Each number is 128 + 24 x the weight over its row's rms, rounded and kept within 0 to 255. Layers, rows and columns count from 0. Numbers have three digits each. The size before them is the row's rms in percent of the matrix's.

# v: layer 3 attention value, 96x64, rms 0.2, rows 82-95, columns 0-63
# o: layer 3 attention output (transposed), 96x64, rms 0.192, rows 82-95, columns 0-63
# up: layer 3 MLP up, 128x64, rms 0.232, rows 0-85, columns 0-63
# down: layer 3 MLP down (transposed), 128x64, rms 0.219, rows 0-85, columns 0-63
v82 114:147123200135150118110151136138123137056115127156159137157110116139149106110117116132121125160148097153081147175162130151144088101140089116151121120096150158129137155127140131113140098137120129
o82 099:100126111144099112091130144123151095120148164152111083093138072098132087129101122145110122100141115108130132087143134063169138148138116104140134143115142180117109159127123117110111123091124146
v83 113:158135109147079141133145139144134124094166118156137093157122124104126146167144125137188139140183142078149143088136124129116133164157133097123160113161115106112088128155132098130117117121090127
o83 109:112134143170127182148117122150094166094100159134073128144120125117126122121111130123147078142130124146153114147128116184160115117144071145138119145145117153158139126166149113180140120111141110
v84 116:090125149124143106079155146139129112094107139131146085110137130129098135154087141099181121121137103121164150076154123122135129147132129116151088136124126163085163078157132127114130093146153125
o84 117:126086134117134129147120128085153108137139127117140091192118141148124149116120174130115120133123165140154114123128146119132087167180076129122127123136100075118149158098133178131126156137119098
v85 094:179133152128126123145161111145188125078116133151153118157111148118107115145179111133154166181138122142125138101110112170119104109143115122111147091134137124134100151148156107127135102154174143
o85 077:100127179164117126158116144138132130081119146130147107121119131117128122130087141127117156135123137126141092121136123143164108103138074124167139144116128158164125152162153129071149079084169110
v86 096:143134177150096116149157130079105155098157122117146116131135081143130153129152135115136154129149119161121172124118112174145107118142123097101154155104113149104105132175107146116145095108163084
o86 070:112165117113075146185115143109136163079094165129110123101111134113106121135103132093154135069159126109155135127123120137136124159128139094138109140153153177120095140123173153123140142135116133
v87 114:129161087149141149155152163152147128173132147147117123143096145126134156094156139141136106110149094131131118099130114121150152128143183096104155133132168131133091095127182101079098143145117141
o87 109:128108163125147115135120145088101149107124091133147143181147085117127114133100107133128116186104179113090145094128142149139111150151127161124104146097140137147153109132159180109141105119129096
v88 094:113136135151115138132146153113122173138124102132134125103164139158176158170111107112101107156160148082134140112090169101151152097106115076114112144128121123106147104140130128135159083126081126
o88 089:084140090107154129151110132131135111117170121103189141132145115140111106093124117095162104071110110155159104068148099148136134141123132172121144127159122094136130141153106126157121135143118112
v89 086:105107117119103065123107103127120111148090068119143143101105137122112105115121129145111073111125102112105098152132153154129123133138139178141089122125108079164156116134149169136133120149152146
o89 084:166117152109181101153147149166151133160111141142163175129132118148141129145183118145112108125095158104116159106143128116100158140140150129112141108129126111155144120136078129109123189135103101
v90 107:113117129122134105143107179148162130126146099106140156119125117171155149087090143135128144088090128125123098078119116127141089139161173172094156094153122152156137155131126144126112162120117113
o90 098:135084117129130112132113151150142134157181132122147168132143120147115139137138109111147147165113156121105162120124124111142148137115172086134150068142152139109091124100123171081132154177119094
v91 101:125136156131158184088111102121126129155083096133124157142145130121126152120141144092152152103106072086116098149185080184115138138101135129115140123137131135124152141142124134148137150132155137
o91 100:168055116122112134143148127111147104152157167141130140104157117148107148134141128170154117134123127113150098162119150064107107140134144109085156137127149086147139119126145135111087106140129163
v92 112:105137125108134152094127104099081130173153171149135159095142159118149151129145183147144112153119136129127104132131094124076122114082123102128135140141146126112093133123097154106158109158095163
o92 095:137128134101095156115111122109092127153128140159086122100160132148125135136119130112134101105103067142106122175128105137104125128133122195119138126122141118153128117168116153152125076141177173
v93 098:105107099139099167153099107112107129154133201080181118106106139118125134154137126106116131140154121114085101143080121122123120120138156130115151156127147163123118140102138127113136068107134151
o93 111:172154174151118130103107174138107154108104102100147135105124097106133148135129144099135113154109130156147155126112130151131122164077131151079084114123160151183142144137098130158150134131129120
v94 100:131154084126140134119157118107102089127105168123159136154076158146153108123109162112156140126157091108127096123179112132175113128076142121139169139130120142134089106140125095115142100131119147
o94 097:133098192124117135093094133092119132151118128150091141130171112131104137115138083143148063168134113131151136131103137093145125118100124131101102103085133121155144168130136154160156106119129116
v95 128:112153112120150096144140128117128163161084120129127144136126165090135140131172152155136094075119135094094141104126116139121146163130134130133127155122129124109144107122130120177119196115117064
o95 103:149112120119159146167203094108108131129100119113150154129100135086119109166164112161129128126147160128114147128179119143109119112115145126145115100164114083113161100121164154131128118122133162
up0 106:129139100155118089172144108132112123152123156114137088087057129126129129132117148114100164152117099104166150187134123128115157111108136152120157101132106139141157155120103145125114129082136153
down0 113:133139123135099108161134146097109091131111145109103092103078138139144159126096158109097117129133130102153162171118117134123137111125117148148138062161109131185135138147114164123134130092166154
up1 090:139153141094111140148099142138150177115099164130137130164140112130094106147115120156136125131158138090109151137134100147160135134155100120114128186098101162137099138157138149099152094092123076
down1 094:121150112124104136143077109133141182129080155124118079161136118120092112154109138123132139101163134110117136123118100119156133142148088126127096190120115126162106178170131144105150129114111112
up2 108:153143121126142144156114151130158097156142149077145143129139148116146149098093140135078166136124124152130097090161130118109111134102148127146135155126150178089072132135144170107078133129118120
down2 098:153086123123166164145118157121155088150115125121137177101120158111112118120070108125096106100084133128149089117120143094135124182099149165172142145130141159122120139124140156118112135117130139
up3 080:146138096119130127145079175186126172102116103172133138163101107131088120125101157126131103158123152144137157114142130153157149166140127112143128121114148134173093146181120106120120141116121114
down3 085:170157100133113132127126170144151180129113146126122147136106134144100136119088148150145154135136158122132165113157126140157126164122111117131130112120135117191089140158092093109117164129081082
up4 160:129108113114143095117135154123166098163139152118134082120124111084113156143123182143103203107142141109105131101112124139117107163127100102111108130130136158077133093112139127113095094127120120
down4 137:100122138102153146122154145167145106129103122095123122116096128119116133167165157094133200113087121109133127123114133128116127146125125105091113128138151134091200068145145142099121129123123118
up5 095:164133093100134070141147128137138098136128142089105092120095128119086155097118161140093125131125107109135097122145143132152068165098127104139143103123174165154118122101124113125129134164138105
down5 086:136064109082091128102091095121142132101149139135112136117136153150094142100176159138135107118131125137120102126150105123146113171145119154156147108130149106133123142100135126146095156161164074
up6 107:079143120109114127177086117137136168117103101153117176093127148121094125138122096169100118177128130174111120127125099102110135100157111117112149166100130112144124130134172125109103137123137095
down6 109:144125090120094130120113157094142110115136145116131102114131105174140111109115180133075182135125134150124092143134124135132112164204106126116104139132130091152156139143134126082101152137130129
up7 086:114151166125109152146093152132115148122105109082110125107131106133120119099180083124128084157090132148130122126141144099108129085101147145090142116120127076183105147138093114136138151110116142
down7 081:121129126102106134152136163127180129131114104137111101127143124119149181118159124125165149102105178101110160112118133125117086102134144141159140144102166150149143063103137102118131117182124126
up8 150:113116129131128128148111097148131147156103131160110099108142104115166140151131102137096133093096164101076111133173100126127165080170126133120142122101114106102075148135082142130109107138115104
down8 159:117136146135097111114107100138127135134110125151071133097126109108185150114122130125108141156127120128112103149154109097104162145181137122108158121093127167144082148161081157151112092149113114
up9 066:169169101154123099129129127114125116170100147099104154136087170094111137115144142159114209143158132143131153143096127139117126120127119105127120150132116162105098120150126120160144115159085114
down9 076:153159120151148118156099118157121149162069145107115144151085178089138125130162154150139169140177144106109148137120123149126121130132133129181109159146130144104080131150145100136127147141114118
up10 087:139143091131105157144124113145134119118094139105079103148112162116169143104117138117102119166146112181109096155060101157136119165133138102130105143120166149127132115129109126151133094092111112
down10 082:164089111147134169155158126101157097086156121116173129149150122122161142132102127088119110120130134126086156167100115130149119165089155113138136132127148091151149129127127181096117139119092114
up11 106:133137118132104086129138133167143115127139147118138126119153095097097098079121151164127106115127157122152142058163162086144083178133116117127164133154138163119127130140138120114086112121142119
down11 099:116137120147130099116143150177137129139143143111161129131170115100097118077101149158117124097137146129158086071148150086166113152123139114116171127114135137154144145116146106106082099107147106
up12 079:178142125142119101123154112123153111177117131121116131121102098096119123161096127141151100111105159136054156118102151186102165119117121120129130121149156152122145165112142103164139114119127105
down12 088:196185140143101124147132127148130105175097103144120161070123132114147081147115136133109105137094092120104144121110136132113159153106142156092136159152156141162118127113121144135126132149114127
up13 076:147087109142155126152158167113171131101104128122053138156127093114112141123133120115114106139141137115163125094102119126147119125106169123117150111117143102149117147096123107160125174115096074
down13 082:116111126134135120117158121154175122078121159137083087137150111132122140137139097080112100091145105136139124107094115136131125099107156132129145101065133126085086149094125105161148126117139103
up14 103:113147163093153105114086137146114169141143125139126136166120145114087103108125077132100085193085123136132111132120138130125113142129092149104098146105159100137121109136130145154132093117174125
down14 097:083136148120155156123133129125145165173115133146141118147117162137096120129146114118132079146072111127130118113144159170132143112117138151144144155106156124106153069102180175130109109113145141
up15 069:141138132142166085113152134139126128119131103130147097124134087101107121132096136175092102146092128130111123161117161125076123125139095151112099125126141149081126101115090149109070095116104157
down15 061:147138141150135120095094179139111130123113179096165106085098121094148081142109134127113132154109127150120101124112123137114087133097096144097099122141128178136139142149075124107098118105112129
up16 083:133074135131126176122178094143137138167163120134142083111134117101098131129094168121168102121148136121136141112116121188140098131133083120144145145169132117120133134111114099166091127114128137
down16 084:122110126129095174132152105135134136101142106078152058120122097114103096140111185128152107102141124134112106116121125178134078130123103145104139118148096104128103113141127099156120098119127154
up17 159:151115106202110115128167135175138151144148151133122113104109126115115176136109167142144174109127084140144151120155151148124103127087123105154145105127100160110122130138122143075100137142115131
down17 157:145133118156143092116116147168119153113139118107128161127108112113143147146147189131108167142189097132137111124136134177092091163101145123154180127129116138099129107132128142086098141128133152
up18 077:125149122164141115124163126168144176116088102115166102119134124148129120130181112108125109101139100110119120128144102174122172116141130143094133117126104170143140176146102162163098096105114133
down18 086:141157096123101139122103142118141112145105126110143138164144109104107095109135117071151105104141142093155121122126128133098191151129119111121157123122112056139109109167122158169121142150144097
up19 160:138109081163126105120138132100144138139109115128118113140094130067124159140122161131102143096115169140116143114104107177123114122124093118166112083131156127082151157104161154135120105131152087
down19 159:123111087138126080134170130141141135101127159101091099134097093153135159159130150134138089118129140164123138118150110121103114194088101102141109107142138121125139119106148145119122159189107136
up20 096:152140159130162147145144104163148152131101120149095160110120135130128141128132151142104136144166151141143056142128120114103124171189137108087167121105109133119150075136136117150118088122123140
down20 112:173103114100096112134163161087135124104131119141142106094085090124108115120132181180122120173135124123145139147135118117110068129125129106112139127146104127129163110113143119111137086140096164
up21 090:151135101164105140087126112108137134127132147104143086182082166113146145129115173105141133120126153121135146105175143194136115118146119117125132131136107127133102147175087138134093152123112098
down21 083:187158130135100140150116144138126119110139126116121137178128172136125123138149130136129137121115125107168126080139154145157117094123105140090111136152084130126101182176103138132106142121089077
up22 110:131142112140096130128099117164114129147121148128101153080096163143139148127187131158092150115128099086135103108182128108161145105142149147134146156103116131117147112137068106138085113122131131
down22 119:126194151152152119151101116112122142144123121109117134114115139176154127107176140128119101172098135169138144081158085129122118087115186135096132140156131146140118083123144109122123138119120140
up23 078:099132108136133112090159114159167135153154131092167130079126134159096099107086136132134156108112131145156091097144146103146111157126098123128156144122174131177122104151097132090106140138139132
down23 081:141147123131134113119144131160148129157198136099170124111159136138109120142073162126166145132076177113113100142147126129149115144090119129139137165121180162128121158102133124142128119140134098
up24 081:158134133120128113124127111167148110111138170119140126116091159116074132107091171128124153159144120141144111125109125121098118168114101114160155102119144115182162106135105068131108128117153172
down24 083:105126151100179158151125140122126107104153097144118125146108141087109143108120133157135136118146096137131147086171096116106184155133150134147151111129142123144156109129121102143073127188149158
up25 096:124147195130125113116123086196144166125116125115161133102137125101099091129135110167128059162111110114176116117135116117111130129150124143134125138141109115111124174117098125123104139114142150
down25 099:130142153126147118129119113155145140121138110125175117134152113120109114092150085127097060146135100135149145121105149126142141168155125174126087125169125156132185154101103094136105109127119160
up26 103:086164127151141127167144160155108141103130131149092107146184127086088149116129122139126109121116132135123107140100106113145102141139116086108138155181174163118101167129123128142107107101160142
down26 144:131094142103168138125159089148149131134176133130155160166101100113132125167142132164137132108141140099130150141141123105112149102126140101146149106135124084122142117080129136087142164111061112
up27 079:114103126160145084127140103079194129145140116092124126100125118097121097139175123083146118136141163106125147107127127144118110096123194115125167100127105109096148153123110147137116140130122109
down27 083:124150059094135139115159167124150130115137097154102103128136164134106142162084148159144121136097140132109106101094096151128131117129099156134093131125106121157093090113143110122118116162102166
up28 116:127105096153118110101136150115156112150122105113152134131180096105127079143149159143154144137130148146095142126145190120122102129147102116138095109138151131066133114121106124132105101147169082
down28 112:126122082126116118099156132156153115155092107121127164137193102103133067125154167146138144093147136142128123167144151106123121166141099124124130120128120156120163138150095118159130078140140115
up29 073:101148140138146141146147116129165134152097116097134133100150141129107103129123158122175116156134131168107186107146170078126124144125126119128152108167099127111129087110130204103121121125150123
down29 077:090132137146115119127092061091139164135150104117131106147178140116096101093109126166152136109139118115100157116114140104084122102114129114113162105132097092141107136143156162115161138130150154
up30 094:154174117158126106124104132136113111159077152123134110136112212170149144123129179069120109117148143117146115126145135145112113108118106132139135153096127148111114118121115136143091078133130127
down30 090:159145137117100135115148158102138125170124125112134121096107107180143141172125127128093138129129144125107154103127155190148114118098110120131099119160104119090117109131054132121144138148143178
up31 070:124138136114135125156128116118112190119110115137140107137121163109125144100128112137114116136143168152055100100161102108152183114139145132081154127123121142090142123119117114127069151133088118
down31 075:144135116127106078115142121127113145120114186158108118139113166151118114116133164102109106120165131144091090142107094134155100135121113124091117134113141144148131120168176085145079153170124113
up32 086:129153154150115129129118123129104118167123080142070141161154116153101124143162094102089096180150161119135097166097141114135113152108131127119131124115165111150119141106131116159135093149122082
down32 089:146155165150135120135132132107107142159123098116079121163132124168121149164145074109091123157143169149142133158077141127172112113124100116118091112141173134140134134131124096160152138144134096
up33 127:099131137117159157158133120122121136153128145148138127133127095140126119160150119131139129111128157101105097133148086112142177081181141123123170133143121095092076169131111159100128097100086109
down33 119:149108169104140121149134095149153156154088198151096135127143130109156137133108122130104158061115126110144108139104114132109135122131120115143130115129111127109116147153103158083079088124144155
up34 120:117125158112123127136099092170135145161149150122113147125115140116151109097133146165086128110113164103154112118126121110119152110186118110107162132127139153164095133126060179109132097107124103
down34 125:160181103140150077110131109152134121106106137125101117130125097127169158130111113083128119130168118119163084130127133151164136128149162127106144178072110144105132145122127120152129094123157152
up35 102:126122124162145116132115113158085166153107124157147119056121120107138207150174113114144120108117136120122125169144116143119150104125101146136141110148107126090138141106103109147115128152132172
down35 090:136134148119110123130068119116160099130115114145135096142141165153149190160129131136145147099148173118143144111154134126105153101105153108115097111169136163115123090141169111110151152102134089
up36 117:091142106119120109127127128141127169213091105106135108101113124115125145149085126122123133109138121099153157111103144144134149137160141149136119071148124170150113153096090131138144130094114160
down36 099:098127091096150072108113131093114101196135067090148124135169095099142134151101131169085153121117113130146126126128152146094141112145126141113118121133158149146125131116154132148137113135144129
up37 136:104132120157102112135147130163134110152123162101135089105136111125136105115128150147161153074074083137111151086171156120140131124142127152132178126131112148114086130151115150097104113122155095
down37 121:092086193139117137130140164129120118079108131135141140130172106131119145107137166115162148111102102122153125103159157124168126132091144162089172149100141102147126111151118145160128151119136123
up38 103:119144108155098132135153094144110159152097149144119151073119160156084092165131109140095143127080090121156140149126118102106139103117137161144157130110118116119117126147084087113131117134174134
down38 098:108146179096117120132141127124108113122157141162167094143105153126168130076108107116158146124129180116112135144172126121112100120151149112162106124113131108144137141132138085154110073096142159
up39 072:109117138127126132149159143133109112146118148108122128085114158114147147091090132063165122126124161100122133118164158105099194110128140154128163143153137160133100112080116139163124121096140131
down39 077:170161104115136107150130107144096116106139145131131161159124171145123173116128144127159132126147176107124158153114128092131134138068131108107149148156171123141160102061132124138136099111128137
up40 091:142127164142090110128120129151113123116139139106092110073121152137126128117128152136162155124145084148165101124130175154142127159115096110127150160139119156088135084120083111079106100118146158
down40 089:144132173132113101099129174105123096127155123136092125163112112163146139146159125131148154154161091128126106130163186156142139120106114093128155149137111121095118122095106118068117120119124167
up41 089:128123117151140109138187129101163105144112159104122138110119151078115131151101137127112204122107113120122117153115123139087077128149124127144136127092094166071134104142126131152102145136125135
down41 085:106088170153107116126143171105125121146104132097133133123111139081116152109130133143117193113127060110116159137126146099124141094123142147125134134138141156066112126149159100127090120137144139
up42 079:081114102127099127133148156114107122109134117113111091114139102126097155148075157131125118123127166122117114134132141170189121137153135111140104097141101097181104173093115143142162130098143114
down42 092:110117083098109101141159174120141105105153155108111112110118110122142102168107156149135166125137160123136124130141178183176121145155155116123096135116125116168098157109123158108162119115140116
up43 137:160143120121145124114136126124151129119116154101095156142148127111143084116144131144112118196097152090146127072126144128128121126156162118104141145102177074156106091148122150108116137082137130
down43 125:152116111134123101194126120118147122136135093148168143115121095142110160099133094129120144098134164082122134141142131085133163142102133128104157099148137094130076173148170122133154130155144138
up44 084:131120131114149133131178086156149151135131119120112126122104129072133115103111144162124127128102107146114105093144138162133164099159150145122156100130149060147087134155128153115101152094088141
down44 081:142133090122096119085133125143122113117134166146114132079135117096159116098108144126128147153126115147121060135109136151171142104167114128141133126085151146086099143142110077145122104142094149
up45 101:155143143132137140119119169097130188144129148154097125123138111098115135147151105152132130126173124091064137165130174173139113131109108144115090141130132152120129124082118145142098111124110084
down45 102:177138149167122147140128149110114165163130158141129108149151134084131105104168086146114133142153124071085112151141175126136135130137113144119101165116106099151105152099136130110099113152142102
up46 089:098149092150119119136129096156124173145127082136143102141123138127112121097105130131118116119100142120190100180128107158117093140146094147098120151135121139136122121159112115150120076105183158
down46 078:115107097133132134139152119096142147126123088150119111158141137127136140097086073129170083136091138121149135128078127168094121123147152131107099130131113078151124117181128123162164152114143134
up47 092:161069137117111114105193114126139125133114124135152168117140110093104130149157104151155143158123172127113110086139135117112148119125169127107144087118141082151114125119121167088131143134131164
down47 096:095134117138172127100100089133134156111120134173134139122119088140161100138178074145117096165153155149122098138110132124129153083109132094111119161139134101134133148125147153165154157145120102
up48 077:156118085147075132114161134124131110109105122127096099116129154120122165129150109116137084126137156083127152099135129110093136106134120087111185100168113111135130126107144129182098126096148152
down48 083:143136091122088137134155119148135112107114176121118115120160158113100156152131096107117114117145141091143164123135134097098167086129120070123159122118123079123111122125167090153081124148124146
up49 119:155156154126162115107111162130141139120152131145137137149104117133126118111086150112123110197126164177107100132099136136141100180142125134148086120100141137125086117152110172135129144080122106
down49 108:151139160119141174130086172131101128127148115121133145135120094153131114135121109101159104189146114144115122113144125112141121137125163091159104118101105139135087057138095173147111125123114107
up50 114:123133180127117132132134153167119125116123135101109125125172104099117110099148100123076092190132114105144100109139128090117155110108120120123182091112118102161132136177118151114150139125143100
down50 108:112180088145102088103131093122104095127159143096131127104159105103132147137112062115150122129138152111129115129121154112094117117110174165143151105135131108127139118089138138096155171111132099
up51 080:123129120158115128131119080125107139139117131091048108097127127123123124105156154111093144137144126112149087175129107118149122097114130133147149151122109130107141103151103114114149148099195167
down51 089:155129128131144178107161126090130093127137137116105136147100112102079101130108164135158136162121139128131138150125137123168062144114097146162114155127107150114146142102130117080134171090108143
up52 105:122145137110110131138119176119129126108133093182122163130162132116097129137149084140123059116105164096130127098096129103140138167143127105117126136139154109112147125119131150146117085108133062
down52 084:148125128083139134095094117091144151106147116166104177149156118111102110130128097141109110129117106146100115143128131139069150178145136115131099111144133127140179151085159140131147123146118081
up53 146:074110074165087129111144127117166139133142102109137075094113134131113129126126145121138179107141178107161128137126118159148111150130126113154149138113088171123145122140125110120140085151157147
down53 133:067115102109112158097150125076146134112113101142129156099098098125093121094137110138126151168114148140124099145135078088140123126144128139110101125123114148085133121141138096125155136178089143
up54 103:099142158138136172157117091166125163137126124125087133133106114104091114116116120127125145113134066122150145145137126130121108102105148125145122168098115176078101100149085164135100109119158146
down54 102:106136168102131130175131122133152153120171097153140165151109112111092086100149120145172125182132123160128156137122129114131118111108168119139069156149117114122120129113120140160174159134133139
up55 062:089123108134126114138144132128194125140141147107118086098167120195107137117113130099103098142099142106156094167114162161150086131148118090124144150141124102166113120104129126152132135141118134
down55 073:103144107087079150122129147097154127129123153099106115104139139133102111125126126135100109119147139088179170138108156163161098130119136139176160143132126115156125095098136142108144191129103108
up56 117:131105128132089146140099112113137115141142130114144108104158123145144143138113158142127107114159156128132112104122138118104077148167108118181145120142107153072121152109094175112132091152131060
down56 124:122095130115167102151158101118165108137146108166130104134093137116150144139096106148116134108101169114103066140148113150136074126144129105150142070125127113136102091123155118131124137156100155
up57 132:123141151099162131157138095193094175138137098093120169085130144173092137120121158148138124156133097149124095118147124119137104150125118095124149150114109088140113102125108125097099132133105116
down57 135:183157160091127128133124162157096147138127139117102144085148132153107122117148138161102086140172112157132099149094142132154149140113102090157123124112149159122141137169083147126109114160149130
up58 059:158108164131116122143107123105145145122122136095138125154128118123138140130152089066150136133140111125132120160128114135103103079153186138102132131139151084162119159151072130164166154103104124
down58 076:119114138159112103127138130115168098141161137116142117111121151111099100166133161135133143140125143136157136126029134113144076139100112125100108114102148137136133109091093081121129127161128119
up59 103:132107120137113111151141165133127116158117092127148174119057142134134138094140096103081121183084128160102123164172125102130140138137148109130121121146096123106131138088110126151122162119134105
down59 101:125092139142137147160147157122140128138113106154191181130097121121153123108154099117112148182105145160104109131159135135077115170135114120133146126129103140101143133117148168130105143125172095
up60 125:111112123120143128122144153140130157119125151108104116139136111159166122116116106125131090152113188115119098095160116120154171135183107108088134107123115121129078142123113177165130105131139072
down60 143:136146065144106149140161114198087149133144102107091103117096091151135158134132143109121105133120142113136100122115121089140140125138117130113155135130117121142121140131100173162176080138140122
up61 077:136126131163134138110150106130101152147092161078133131082086159127147148102147137090143164116115084159131125152133123141107120089128126149167144120119114119128106161153088148149164150124160170
down61 078:164136156128129131088102156109111123137097152105129145163086144130129103155129139075152157132166117180133159140099116163134112125105099139132079092152112157132131131111123133143175152104147143
up62 080:092139129134082133160128129111090113166114151112106117086152198133134128143161122141153134140148144101131100156118140113160165105147128125148179131127097154079104135151112122155122095144132146
down62 093:140123137143123173176123099140149098169116157118105104120139149135150126147151077124134108140176150123110116102121142116131125055135136138159101153141112088100079153133126107155107133134108149
up63 076:093162167135142155130103134117101181130131120141089095144074133123091146153113139102118097148107148152127142133130171149154112140146109132126109131150126083078118105110099129141114076128136150
down63 086:096160141129114152158124127070143135133186131188148142149115170118114170118153089144126090111123122118148136105131143137182126092147144132131136152118149100099144126135122169168119135127114123
up64 135:140123103109094127139134087140137133136100120153160153118134152108117074138135101159090121178123152156110094107139116109142181106148150139055160119121117132152130125172116139153129147133146124
down64 119:120108104141083133068115103115111130131121145134152105114116133134130145127100136132113139148132159167120055124156145137110139141156123169136077177113143113156117140142161088153120165120152152
up65 087:112115159149099091127112140168126129125128148158127096162183081073106104102119148162106109148120153116122133137149123126142098187141101141128118111162130132172130134142122147122103129104157162
down65 098:102139156170134104125101144155119127107109155150121124132177066067103096110092161164089098144119150124118152129136139117154132166127089152136137101138109129168125149135122118126108115128154128
up66 092:126140121148115109149120153160109130122111160159120131135150127132135165150130139142103144100129143131076120096108102094110170093127086092155150168119122117082101102130122178122124093111182119
down66 089:125071153137147145138130100117145103146119147165110155138136101135159127129146178156164106138109125133067138112086127106084169099155133158115122145139132115096154141119153169138139146095144120
up67 090:118155117128163139148130160139136125125121130155102124142134087157102127112068143120103111173146156137110102150091102131148129146149124094127125161186151136121128112101171117198112117141143134
down67 097:124146103143141159172131123134121156130148165158113155124079105132124123103111146090126117140132151075173134110143127124147138130135127097156180146153131080123145126122135155156077138183144120
up68 090:131156136113128109131090139154142119150129126099102137126111142182158121089134099123128072129115156139174091089151115100141147163124158119116151120135138143133131085146082138129092106119106076
down68 084:147121107135130129127089126148109140094126102129134146113142080166160157111123123151122084131149096188126125161143114143133112142128149143116149107115109160147169122170083131127118056110109131
up69 079:141141141132122146110149156141101121111073114149093146169171125107108165130115108114100059147109174144126127101124117150149142115132098084092124103131126146166147134097136166152125106127141139
down69 088:108092167104162157127150158137097142115099111152137156155163104102104147147126120118153111158093181148094166124141128112151156104142115083130136112098115104148159128104147144146132142153158160
up70 083:116095175147165129145125165141107159138095142118141115092152129103118142134132151121169170097091116119098153149167125116145101109130118166179121118133096152119112164142098167131133157108136157
down70 091:095108175149150152144090153128087156132115149112137110093117132126124123096148153115158139087090102141100150167157115135143092125098110177138139112162088161124104163145113139112114126105115115
up71 074:122130122146200079102130160142125157142107122126136122106076128105076127134074119157127129126099113150115090162114133137159121121121085137141114144131152165117150145117138118101126129092130167
down71 076:123086118105146155118165140142125134102136096120094120106106136110084187131103151123114137128125130111089092142149091147108116121131118188151140106130110087135123117133119141093137144164087176
up72 108:169124139109136159147117099148130108113129167116081141126103140140113080110144120171129134131158132109146092129132121100158129108125142116108172207129124129109088176143132115125122100158156137
down72 100:139107106137179122156171130140086156142135147115098156167108122157118097151104082137112155117136099137118111108115113161167157078113161142144087152161116141145156124113125106124144110156144142
up73 088:135146093142096123144135161117178102145129111104144140150113142114135115141068170106143150127139157163119146137145135082135101142126092095173113111151124139117142079137089172129110138094129117
down73 085:134096135151121102144122138128157140174075145112103124143113155178181111126132135130166112115136104163134143128129154068129143108168117121159158129115122119149137106158102149161125162102140165
up74 091:146167084135101103107149150126172153109126164098116127087122152104146123091070188150125140134124103155165118117146114153152080142117123118127145117132150173112155120125118129145107118149123133
down74 089:114141151110129085112130137105168126097147147101145153109110144112109117092161139169145090120124067157102155107122094105142142165119124142144125109140122131132166132119102167097114176137082123
up75 099:166154155089166107136115138148151089157135121152114137108137086110116111103139099151152096117143159105150085089154125103143129143181126131105118160084130135155118151147116154124083117126156130
down75 092:154120087158150066104107131110139119166155141129143129102156121121141122134129122118148076112153135137128104122118171121130127121114103098086099165100128128117178117107161088143103110073125127
up76 116:133171144112121104101101167144115148108106137106133115112141150125165087079123158155100164163139071137144087131170139134108120153118114139138121171125147145136110119166099138123084149110127142
down76 108:143131107111114134108103113090161089086163101110105111137061102140150160123124143116111115085115148130111110106111105139134134166113160124135148076140127136085141114107118129131160182106126124
up77 110:155163125123105069133145155140139101098113126134114102156144082089121142087134154159109124154119151128094133129164122163181146151140080148130076130125122159131129135122135150116109129106102104
down77 092:150157120134111063147130115169177147119124093165114135140154100127116173107130134164103127158133138136102162130131120135187161112125138124124086148123164146144123109161169114101126138143109140
up78 081:142140126141124173112142128109139166140101126097092103108097122114128138157074129093126148111168119162130119122126079151076101116091132138150108118139123162125115113121120097154110132064110151
down78 085:144147142136139172113136131100110168145092157130113168119088145111099124162129114127131132128145180137140134104100095103096090133112126122139100099108096130130105111140119132128070120085068130
up79 082:129110175168144133116107129179120136135123119163147157083161128161108125154136165106140143128070136116130111182146127100101116102087154137169144127113106109107125136153086130116129118108111126
down79 086:163125182158128117087073110133126122091134150153153117109159135144105107121111130114164158095119131121108118184134116125145081087070132106126132107138128117131098121130092104121123096128138135
up80 085:130133111138114109100095183130126149140093098169134144127131168120102126120101156148120132153134156145120121149132105158093132096151162094142082129147140175117089127139149087138114074124156137
down80 086:132108140150130154123102178113131139107107108156124156125155158123126111122176130106140126117095120113178089127119115121132144106136156150147110135129097130130077187112180107148106070122149129
up81 091:105122105121123138121174156083126123157131135101142116088109118111155154126108169165158118117119152165074169126161144132159126096130080127149127109157122128133128142127095151130122166123090088
down81 078:119101165138152135145108109105138079130118150128139126139150139143136109112078108173180114154094085144071182146119166120111153126133120116127100120146112085149150122152130106142131156119119121
up82 088:168061127139088176126145103126118116159118113142126111104111107123094156123105131098163115129139119133193113139151117146134139135129120159129137093131119114178154128156086141141117150105161155
down82 101:167089105133104197141146107123128103147071149105099114086092122145125149132113132101141123127139127098192092124154109161143113141124104153152142122129138137162129121147102131145150146105143141
up83 137:133122108109111178135109136148141159128121119142118139104142129129102112122179102137112134183117121082155122126146120101130132119117151150061166154146134066146157141173111087131113139114141128
down83 122:101097116142117152161104109148124137163157121102133157139088151128084150100188129133100112117080144150163136146134120124128148125119159107107147151113142081148135131097162132191132142113143126
up84 173:133090149122143161164123099170098165134130115139113130109156077126115104133121115149138133136102125108121140139174099077153172127156143131113154145135103086148084155157081136134130160132125139
down84 167:136079138101146144135145112165141145133117142140085125093133107138119129108122131163139084159103110135107125122162092078143201115141116114086123143110090124158121132113109133122157166092133117
up85 114:102154072141120117128138148111144102122100141103077148152139139120110107156120136143144118163144124114130105161113189111114103153156076133146110117158158158134145125111158128134144115148092073
down85 112:086158095180154122158145128148095131105125130121129141112152118148142109129139135129140116154100098095145120173126197128120144097139108110136142136120107172141135157128137131167157157133097072